{"num_attention_heads": 5, "num_key_value_heads": 5, "head_dim": 32, "norm_place": "mix", "qk_norm": true, "attn_scale": 0.177, "tie_word_embeddings": "early", "extras": ["local attention windows", "shifted keys", "gated attention", "a norm on each head", "value embeddings", "hashed n-gram embeddings", "a smear gate", "short convolutions", "capped logits"], "init": "normal", "init_std_qkv": 0.0265, "init_std_o": 0.00566, "weight_decay": 0.12, "schedule": "wsd", "max_seq_len": 512, "max_steps": 6769}
Each number is 128 + 32 x the weight over its row's rms, rounded and kept within 0 to 255. Layers, rows and columns count from 0. Numbers have three digits each. The size before them is the row's rms in percent of the matrix's.

# layer 6 MLP up, 640x160, rms 0.0863, rows 209-226, columns 0-79
104:085135144122210156163109075091130110182111109155150100123134077114094115097163149091100100113136162100142118083145123122122105117128147116118056077112076161155133043144178115125147168166142103097126135179157126124136162108122136156126155128
108:088170115151100139081147101096112180094081113131139210098143067090162153142103101114096150114094203120137139146137136076111125191142115062115089175154069166107154174156131079127151121112166114144122097132095138167077139109132143051169149112
102:147143085117172173094122113117144115106186121077135157140114160084091122108139165115132186183170157164169110115137102153102140139065100106115082144109158136077117156160099098101126204095069110136116126195143051093122123070128149118173188217
109:132116121140197133098125109084143171216056083153114086096132159116146093068130130122141089130116144092104170097122134102091148116085147106175121135104115181095123133157191162147121118089091101101121096138159144115055118142178099093099112142
098:135148120051131143130146112094055142158158096147115054162148093079047130129113133091144058167197107104070133133125089072108163123083066151120178114127125146161103147127130165148081162120145109091108139136138091129120156123207130162129082127
103:100107083112114158151160106140154136138105122171142185114163158113093146053126113103167068179119184112135139083126149121145106148134110102122176133054156147167108129152120144141112132152065084106186123157148152125057097149096116089187199144
100:132188131115121118112191166130203124167111147168142150158171079144148125135088145190117140094045135143172188113100080109145135107146112134130170153128157121091087124185152100104128080116064091060101192148142134104109118138097097102124133143
091:093141108158114102075105147071106136132108106101083104139166119168079106065144136130140138121195167126063152129151121083104146106087104095114064144085120101148165175153118078101143135152106124093108163107118163141116143034074165119148151119
104:147135166098135166102079126105041164146103109140075082113146115098142163156136120109078176138084186085146161139130072071102124149090125113125098063160066127099169120122147067073120118160151092136149071171133146126087107097171129142155181150
106:174066133178103171138094133125083114104166195140139191141100173162128136122108163164121135128124150034121136135143166149096158146126103145120129169136086162113203151136189101137069119118148167094130139169089165102130116078098146120134110153
102:120169152114104089108069082096147162123117138090103154092150080095137165107106126129112085131066077094167124088121135112053121154032126120158127122062144181160125079158113170148109159116137101138105111146065120076146121035141111073175156109
099:087106165070118174206129108118149159184122064186148065098088114095113174111160151126144158115100193094169126125160122153111155128107056096090118157171132134100123130162120151110119115174139105162115056142128108109177131116135120183131113167
107:086084128186104177134146044112079131147148150122110097154132125138080202133141111134096126119122157122150225085136075153102133114170170105169110102085138191074156084136118133158131122152116138135074129135139163112154108157171127097175124141
098:097123175115099104197112129105132154121181135089123095146111099080126168117134130076151112096140111088124092109143159114070167121140146143153164147151106152188121161135143108098089089153066117092143095118095106158070176147106119132122126113
076:173107156149169074136119100112160152143150116101114144139135126078109090146124240177104142122140147095140132125121131110124175099131140131153124146132113128128199147165127090085133146069093139086161098175081117110140130092085179070159164172
097:147120125105137177147145137136112143164221029130112102150131146152116075091158180139083132189111160128179102101116155152123115107144089089092137110091120108111151160161129120151095150113058156159198131125067122141098145166147129124112123207
102:091093151082150164161087086077113129105094111109126167168131144149143096153121073133141158152096149135187138058084088168136100127077082148110165130130165180070106152178134099051179114161181199097137094111153125118123059148087111134153102113
108:102083150098130123096163117089064154108160179108148137117180064126174084143099152154090090096110114116182126122137081109117152151117183122174088132082123141130164079148196093109118123162138167122086109134154128081103162069091077094141150117
# layer 6 MLP down (transposed), 640x160, rms 0.0781, rows 209-225, columns 0-79
117:083118108092126140119148097138125079179103163132058144113117163116166127149173109149148179125080156140107085145112095192168128115156121072121162095113115126127084103096099079176160117142073106098175152060114113104095129159146086156052088104
106:078143089106096139124184130120159155107120063088118103151162107117135091067102137134137072137075129157121131164164126103120122160109134129137119131146105157106078138086161125165132119116107105194144123149118144177141167160089131112069142103
090:214093134101187139173106152129113135112154067132121189132158152149131121104159131073126167104170122155075149126169141172087179175113085110107133092123103152162113124102133103139062095077083147155105091154088124155129108151152144139114124159
117:174149127093170114091148124116084153136188131115160113118145141145079130184163158106139036143138055124138127163100110206182124112135087118129197167136106078071105111143125162104144133144111109159138127144142113134072083130164126059095151092
092:093096155125152157109139171143185107152120135092176137145164119103185146131097119149146132127141127105165168117126133152179135140130104172131197106109106130091137164085101119146112171094159216144091064172116041177093140109132126170143135165
093:116154122105115128202106108073136106117135128101151131106098079115151139090156148114164090114084094153121114130124105119111115096137126147183078178068163128158077099111172111121149125120162160110040176100098185114142114116168129112120132149
089:191118136114122138145129133137146111154107097118132135106136063147137116141108125150149122140106096180124129132170128117122176144145156220140180106114156068093133173121103095112135134160169079105071216137126126127078135101181057117131145071
106:141114112139108086140128111099110134125142080151106099147090153152130164167157140084140108120188165106149154132150098158135150166084130158126106162111140130110129095141152125169184135115117131104136134081142184133137097179131110118120119161
121:165114083127158117156114117126074115104140096152119132114169115197116132194148195109081108113116149141051152102121109134140098169102101146128071114121079133083166086069115090101137078113084126171067071163140140085108145161072108163117125148
096:127121076179119108159105148143109106170124106130140104141112117142094093125143124100103146127090124123123102182131103125127086118082153153103197126169166190128145152141111175098105106167168155168165137166163150088132149043165061162104151144
118:157154125138097143125170118103137100158069059104141132164186145124113151164118158140097155097123073071087169115144156087104149136136154123118099123062157149131136119136146105125146129094176119087123142155100077144165169167136147206095177093
094:110147156075194098120184131164206112117132131086131127132145108096119143128129132186139088141133159098181149084108069129127130118129160139112108128181109117083131155016120193134154075109139162105103101124164138109113102105127096158101152154
105:144119171115115105107144154157161152092093130153126146047102122186178133207096129205185132155163143133134109138137112128129138126184161161088124124128120126120105134124139113123131159122121081131158102154139180168158163126163107069140152111
092:107124142176115126198134143151127075123144115168120110139082140142117144132151202098176097125160098138121189111102118161035115129225176168181116121154127150108185183105119128137123124163149094157058105134109156163105126109141139176165149099
109:133117150135116105116121092121154150166129090142135132131142106118122137138151139121113116146126130091153122135117092131110155148117108115122116121130124144142142104176156107109132125107118163139133120131086098153121166126128122113118112176
080:142149141100180147109109219158139127118113178167114114077122115135169126096130143098126155111121107135146154083166139156173054081141111108130098197148079164167100071116158142141160107134128129115096154162159149117155163183133126084112119077
100:104132116136114130111125165152102120129198122115109086092140177166091117129145118136167125147051152179124116144078116135161166120108070166097131107129105147101107149060070125147107081150168138184099140081090128150063140118124113142081137104